Part of a small language model's weights.
Size: 14 layers, MLP 512 squared ReLU.
Architecture: RMSNorm before each block, no biases in attention or MLP, untied embeddings, some layers without attention, local attention windows, paired heads, gated attention, exclusive self-attention, capped logits.
Training: a variant of Adam for these matrices, 99M tokens, 6070 steps.
Each number is 500 + 50 x the weight over its row's rms, rounded and kept within 0 to 999. Layers, rows and columns count from 0. Numbers have three digits each. The size before them is the row's rms in percent of the matrix's.

# up: layer 10 MLP up, 512x128, rms 0.186, rows 238-321, columns 64-95
# down: layer 10 MLP down (transposed), 512x128, rms 0.175, rows 238-321, columns 64-95
up238 116:587496487529503564580438494518459404516440385575573558460458417624530538461517520477513515471492
down238 109:454494587479493443423496523419465483529516553500425486561454539439492531522532454626509516521584
up239 107:528537483497509496598607419537473504551452448439563494498418537578389633521567460478480454521558
down239 107:416381538467502597463444499495585448514576513535468492657533531521515480446416500595521476448449
up240 114:388483440488470518492466486499488454544437439577546449498471492471473517440537514431587440515423
down240 121:464419494482507507549507479425554517443473428517519444480451503451529466545489490576605447422372
up241 126:475542484593522452466489494518497506633430481459570516428503466578462460536498507447460477491491
down241 122:496572464531498483497473627473489495453519480444488496478444407531477406482538467484483483508480
up242 103:513554443515495540448450529486513431586502564488505408473475465493467463531514486469480482484424
down242 107:504499523503410488538461493480584538460699508481458550556595438500545528420517475385491547447461
up243 042:418599473552469571543542524612504468557437490478629522457569467654532486518508543434488481581529
down243 036:556455481495529432418457565553455537441477551434459461551495481455492449518437519530438412559499
up244 108:453500505497498472583385541500425555504523461443537532512448462506467487563605534473498479530562
down244 116:496563388507430492457456474436499495447496503505575503576532579558453479404464509596483478599582
up245 086:470517461559461495503414530570423496478511475427487451555533491527521561530500580500422503464547
down245 085:515454470458533505537491513463547535458365528483417496459425532490620488542503350583456485394441
up246 035:387565439589440530573554465599548472527420456510503541378519474563453553542482518340511537499508
down246 026:435397535518524494509476503526462487490555505560504551618500476441427492618477487506524424496592
up247 111:524536448476525522539493504551484474520520560428512512558605416547425492543483562489373504531468
down247 110:462456456499530484524496539459438556541468511463564559547609557505416571499648395404585523523491
up248 102:572531461514460493516442554526402509627483507529546455424473599528482515519520543489591557452504
down248 105:601510565471477553474507532563516433537468561559434460523503569495559462434449460700530498484501
up249 106:529492409503517523484448499578388493570519561515455486509592490489454462478497479470516484484591
down249 108:556450513476532493545519529516565528454459465507586449450451467425529550495473501393508551483548
up250 119:428515504545447556499501480491508610494489544510549428486544381575474445556464573462514591499463
down250 127:540392534385502485576463444514524520555642532567484411487512555435523526449551535471479397471514
up251 114:475521488464361502554385496602535572511513472440482485538576448549516506483471508453526467483449
down251 121:429474586411497513499481481519489485510583466533489468477460548449532587530618463493561584531515
up252 041:498555389642467519544565506564534522545470498564552516464514522520490622555461522422516486544522
down252 036:400465488540568507514426423497573589480527509537527475524505464578556488520665463552519580437424
up253 112:488549518498427465554486438547424428564467521354570464376516486468453495515554554484453502588493
down253 115:467484559512569575495517473473453502404465545486545461546458509551438534472514436666494457461495
up254 041:350601398506475577437523542526558441549382485481580572454590523588484479489559555351557516536567
down254 037:503438482526529550534532534444480605500498496442487519469495476549493579508473449476517502502426
up255 130:450504510527474481499474522497515439517517486526486491461617504528554468465493495485517504542553
down255 133:537476505500512506477560540515525570510543485553603493497457588452451486549472494524542474490525
up256 130:523587534500518464569433400534447609547412416455552477491484424475576567471556560466472542564590
down256 117:537555580440655459545492434580506438488431528559498485440417525514569497523531499642570484550521
up257 125:505499444520489581520487572528594501498460413486491538495589472540545570544449513467436498453501
down257 118:498394370483545574486517479609512392508477493469491582553537485472620452496488545644435446559435
up258 116:388535450547540521482432580593471402547375519436517421421480508487548543439491603475531596520573
down258 114:440481548419468501574515457430457488506480487464489446526516409509528488534490552653490492466521
up259 112:548492487472565516420481487538442423508520524492532539455605386470508478493530573490475437536499
down259 106:403505618550468462559508518476544512437464506481541484548427584519490500573503572595613541511568
up260 100:569520529506461600502403481436495569509547449591503588455594458485569516477430495470458527469491
down260 102:465583466561466453518575503559471434553432599475506378486470471437492545520535556487554439472509
up261 108:488467577498513564516498527427485462475462466490500459480557588539507492428428544478414583476513
down261 108:503470429408502498455557468511511567575504461508508486455497532503520500544419471434514530520513
up262 039:422630478578452530552512495596406497560422525508603487469545497614457505505495553428472506489473
down262 035:487510421511565491537548539460513396508465443524579487504537534567374437467453527373473450472492
up263 108:423526477493553528491481581495413462502473500583482543489499556471440431490491489414490524453579
down263 113:462426636499542567516477470492436545531489475513447551401518452442522465492569480505485433496515
up264 044:486552429535495533502516537511461480585392393538651495405526453574496503497548505368475479523545
down264 041:468551486471651475449498560530455505492479333497515532496507498575523492462458481484539415464472
up265 100:524576511549519469505553503540403434509505461520463424547599496571416496515494518497512574469578
down265 103:445547515480558446549576528545474491468517435507488502498465470444509535440475443494477538538472
up266 041:479559411595483534513558497558478447550417485525603519401524444561496525460538581391496604546549
down266 043:566565427461449410405482521474565537426508497505507521411499409520498523479444407482478490537449
up267 118:463587390551511476467514525509547421504422542479499441441538540475473416386563500476487498488629
down267 128:572588509527456468494521485522524597458539488554546552519449587512516524510548421376457485547467
up268 040:450558460556508501546571534556478452542432416482582533417562469507462575541507605384535525522514
down268 037:477466470564483455524411540481448537569461454489475513516528530487570495500408509502451535444519
up269 034:359566430586486527549478509559500481552387432509511477389578514499429537520533554316451522490521
down269 032:451459504495513507460506418500454501492580510519491555500472509509609590474560413543415435493460
up270 110:500557375550527512422502665531453514472524539501521542477525486584475593496481551424478508493595
down270 114:479510539504539515521506480508506500453464372534609485435436488454481559487426490466525508542420
up271 101:524529460518492497594444470465494540536442559506554485499652463531506435500479498449501578583418
down271 109:444412567463616609626490551533473428556498534520497534435525546468499512490590477495587538586504
up272 115:516468521520378510485580615512454476549430446509498502445541480552463556500550517485555593553523
down272 111:540387548470545537494492486500494479428419524527435602534484563469513560511454517615465446533460
up273 112:465531373475476486449456488582462461571511559500597528502468467569430553492465529450402508579567
down273 116:505509503480449543478561561431525555464558423488574488502483476476444555513507549441498518490444
up274 108:532594507531442584482429508527421429468408506519471558517517423531498434548537516486492573510583
down274 106:544513522464474436614527550570472518448469529464445524454413442425499544538428475553436444564432
up275 111:489492420542510574487503555532499454484534412490551604509613486529558492517469543492480490543567
down275 107:504355459520633463483463501553471495474471470602480533420435507423524517459486478666502496511533
up276 137:507624384545488518519512530567499625511507510552500544467497569468469464454481525461530526579434
down276 145:566477522509453487522533436525493462446416487489504413449501544508528523415500487630521489627569
up277 113:506459447490415513461552531532417537565458415531551450485466407486481513524561553457531499573482
down277 111:474432448526396446486511500447533504474436404421526480494536457555407480485486532583573484483433
up278 041:449577471541479502522493467571515519572412473494533534382646416544423575506523538402461509555500
down278 038:618455531479501505519510485537493602525539464548452508571449564458522548549497393499516437473609
up279 041:477580447557491571567551525538475449574395489559607441458533437567442469512502597331466486595518
down279 041:484539486475543439515438559475480562568337445513561474445465462583549546496550492667498479509479
up280 109:476546441501499462436519484450512489502507552487486451428560352458460497508485445466546532577430
down280 111:505482566543507573447505505469528440463599418551496543559488488427451479526556495570546570537578
up281 110:477629391476512469503462556490556440565447379497543467453506514513442553516563616484419481551537
down281 111:510450510458513541571478386558460498453565565537591506462489555458566520540517489499457574522494
up282 108:424545437506472547581451536565498547522451439509549480462550361636504530536439601487512624560429
down282 118:443437527401535452442422497472420452487569526496470490450478544422498464477507400692466493541410
up283 138:516488458539468544614503491517431530574526489584489451460428495485515514531410485430515462515511
down283 131:544583431527484515565552470508525464453511524475558503500571481535488424495400496398550498498489
up284 090:414515491595585434456515425517485401475464452466492539458443557487435496486492526456457513510587
down284 095:592475555479577527576527500464480554408524450468597598475523512494485518498479518489442498527567
up285 137:513515448491450599486487584456448528512521509509479476508572490531550434490496503424519447493454
down285 150:499557409469478398553533520556483488426503472490517517491545558440494561513485539408511557530512
up286 104:505575505563463539507438536559461492449516487563558478448469458508433508570482455499560499473544
down286 104:498565533455553456592530460498539568448473562523533483511455541537470494529472422583507473478534
up287 120:543541500573461475463541457621467454527425445458644439469452511532514562455499551425442447472471
down287 115:547466518481489496444540491520491515540391461467593518473563507548463588616508449488477520497559
up288 119:537462471495499600563547528484403453530452481599559450491531422481437559469447479471473482516458
down288 116:583657511453514490469502576561525506503503473405479493526544495447473400566478448509570446438358
up289 137:485489470489526535425492609543590430527506505427537526475477351527523514493502545475455451537543
down289 124:513432546602644519474513591446485515544528428487465489486513384476481513567592494552501448467501
up290 120:411498479499452560449490518547559437549538503510499484513535616516542427539473461467528520551552
down290 113:468465521513521455454568431526470497515513449422530509503464532505441519462607521480563447558566
up291 100:512541471522496488446515563553440500441515518535580531416564431509471590470528603521412467576490
down291 105:603566478498494477471503505442550576466518535522500522511533504474492367537496485554632558491464
up292 040:411585427559510510570478542494487467569428486444568474403554473529508517471459517399472457580483
down292 033:559518512490368498555540534571456475486497479485460457532324463496474491504457484514571567497612
up293 112:417563460626557478570538433639468469540410512480600429510482483480429542477403487469555568491532
down293 111:499600472524527500476483468488580580591410449490622522454445541492547491556602528546483615556581
up294 103:479476514545429500526587479533500575570442431574495475460443510528550570455518531481511626463478
down294 099:390407503484613468523534505518491497496469527479473577390593475487542451409474478555483523405443
up295 102:542502490474553556558514464529535449493442483473516408423457485593436597501505453491548505567470
down295 097:457436517519438476412561536548371495447521418440468538584471502458522486520464533521474462468455
up296 046:377597389555508538481483479546480514543431506587621540491497537531521545488482496403503599493464
down296 034:477498505496451553494539495495548574529502512483563532527495497537424477550506614449523516499507
up297 117:472474484486511560497473524525449525441472503553570532440505523484557513566525479470446594546543
down297 111:395416519473521525551531497512368489475411464523576532429477523518534500495528495525438550452481
up298 117:479492474459438512539461545456509527569494466514526475472497458514563558478481549441427487471441
down298 113:554490533494537429458590473472539466493564518573497505436499428482466574450457474529496553498503
up299 114:519521513545523508516499431461565499454464493495559532498461498481540527429527490443542563539469
down299 112:553505452480434550509499518452489487518531574478435476547473570487500467446463514594435526481553
up300 107:535495490469565553468511508575464524523464436485533464389552499470523491499479503471443424502530
down300 109:542541473454507505523560563482503479506482509466469511562532511536397500511479523607545549576540
up301 098:488445406637481430456535512497597515495436508527586439495549385550353467456455481489472555549533
down301 107:523331480519467548483570555473480496521416474407566523514492471476511487476524491594481504576527
up302 109:510548544557496502443504486489466473459467471587508525456499535564443638590510526498463449471525
down302 106:498432483476498333498509478432486542416476508442524450558491446445460487559550424566455492466505
up303 114:393565514554479552530450432476568469603490516438530518499563557429598496567522476470484489576421
down303 117:576429601462544480525494501517579509421507442527440459501522507459487476489500532545566559449469
up304 114:526539402533487590601539523524484553578455396494538468493502536508494532535448448462469528413423
down304 113:528453549501566454595442511388464499497487608506459525424501603552495435440536459550548608520487
up305 097:402525521481520457497475461585476487625470504492500470542481529472481457511501536480522565533525
down305 097:618560480460550482453525489467556552395527475525487577442514518524568533464473526513467562525523
up306 111:529567466552485512505410494518523648465547497516669502494495418507509472445457460458445476454505
down306 111:456507353458451560525465404546488472523549621554549459604538504426511545486623459496457541445483
up307 121:452495543458500513638511585488601491543426493425475530470474472489507556475592514484618549486549
down307 116:607515454464533526506429577484426485500534472433529469478534487475432523466481462386444447538462
up308 058:445577391596483538514596514606468479511380425532576504394567432606539551521499567431532509528504
down308 057:489400565473479347480477486491360469459528489544428470603501544477503507481546447690501495515635
up309 048:399567411580476521482579514577511448578448460542564536457566451548474530552514543436523498529498
down309 044:503501523493515483465502482515594517409469416527468506487526480489549493463589491653485479413370
up310 123:452484508590506511565521477578395495505394504489506432408477475580470560516570554493497521599480
down310 110:457471596445477454436524511523585480493402526503553498529506491508500526591554472483526480593526
up311 108:421530489584534661475464611489433477435511525480507534469541488475491537395400539463507460516565
down311 110:489498554512445523544490487476417449523445474386546575582515515540529448635521497597581519486509
up312 108:419520494488421493502556467518477456570551501442516546520488483622443648508514507466488489467566
down312 104:437427508511532520528528428542575535501552592497495490448469544522570420421501463577539617489463
up313 033:495531433517490518525587527547536583528422378513570570453530495600487527464545525417451547500464
down313 032:499449576515492481505494614472510488418629477542416491548498537480499494604570429492499405513489
up314 040:440605424534476493509434499569496499554422419542668519487533452593519481518467512323496555477485
down314 029:498624535609463445436518498488520478455547403473505482566395511459478487487440460440572496612506
up315 115:441480371533544451532437444555578548505473522464488484505499541531539537541517503457484499582509
down315 116:516445530537473538567449494474556499519480472519528460531512537474476490483549436436516587551598
up316 110:540507464539485532487443524538536446535526445441493515545513527490592449575510488452508554532461
down316 117:521447468556499503471508501491437475482577523461374433478402455519490460473500547434542506485410
up317 040:441566419554482470505498452564410506562361461550545498406509478592527595493411577389476529552515
down317 036:489527610566399502498445456474445555490490476537531487492459488493532548528442490550553604398501
up318 116:445629516501458441482418532479515487520523349563490539516520518449540509421476465466516609500498
down318 117:506455481475541516570523501566462549484468531523502509552525404496502479476462551606536512544503
up319 042:477584390589481596482557509627496536577502506515594487425585480565469495476462499419527600482500
down319 035:500448535428486486561506514594446621522453446495496479403447427547493505510551539574430468493508
up320 127:519483415486463479444445521507499403468461482519532448427494553540458505395493577444500474432468
down320 116:485513541534450558560462460481537416501495539465543472604491518508428461472512483451489410435508
up321 038:494552410509513498540555462547462538518461447537525486487503475597525637447560588388492515519457
down321 037:495398611447471474532529408504466554556441492536512490429480424417484487587543530678503550499504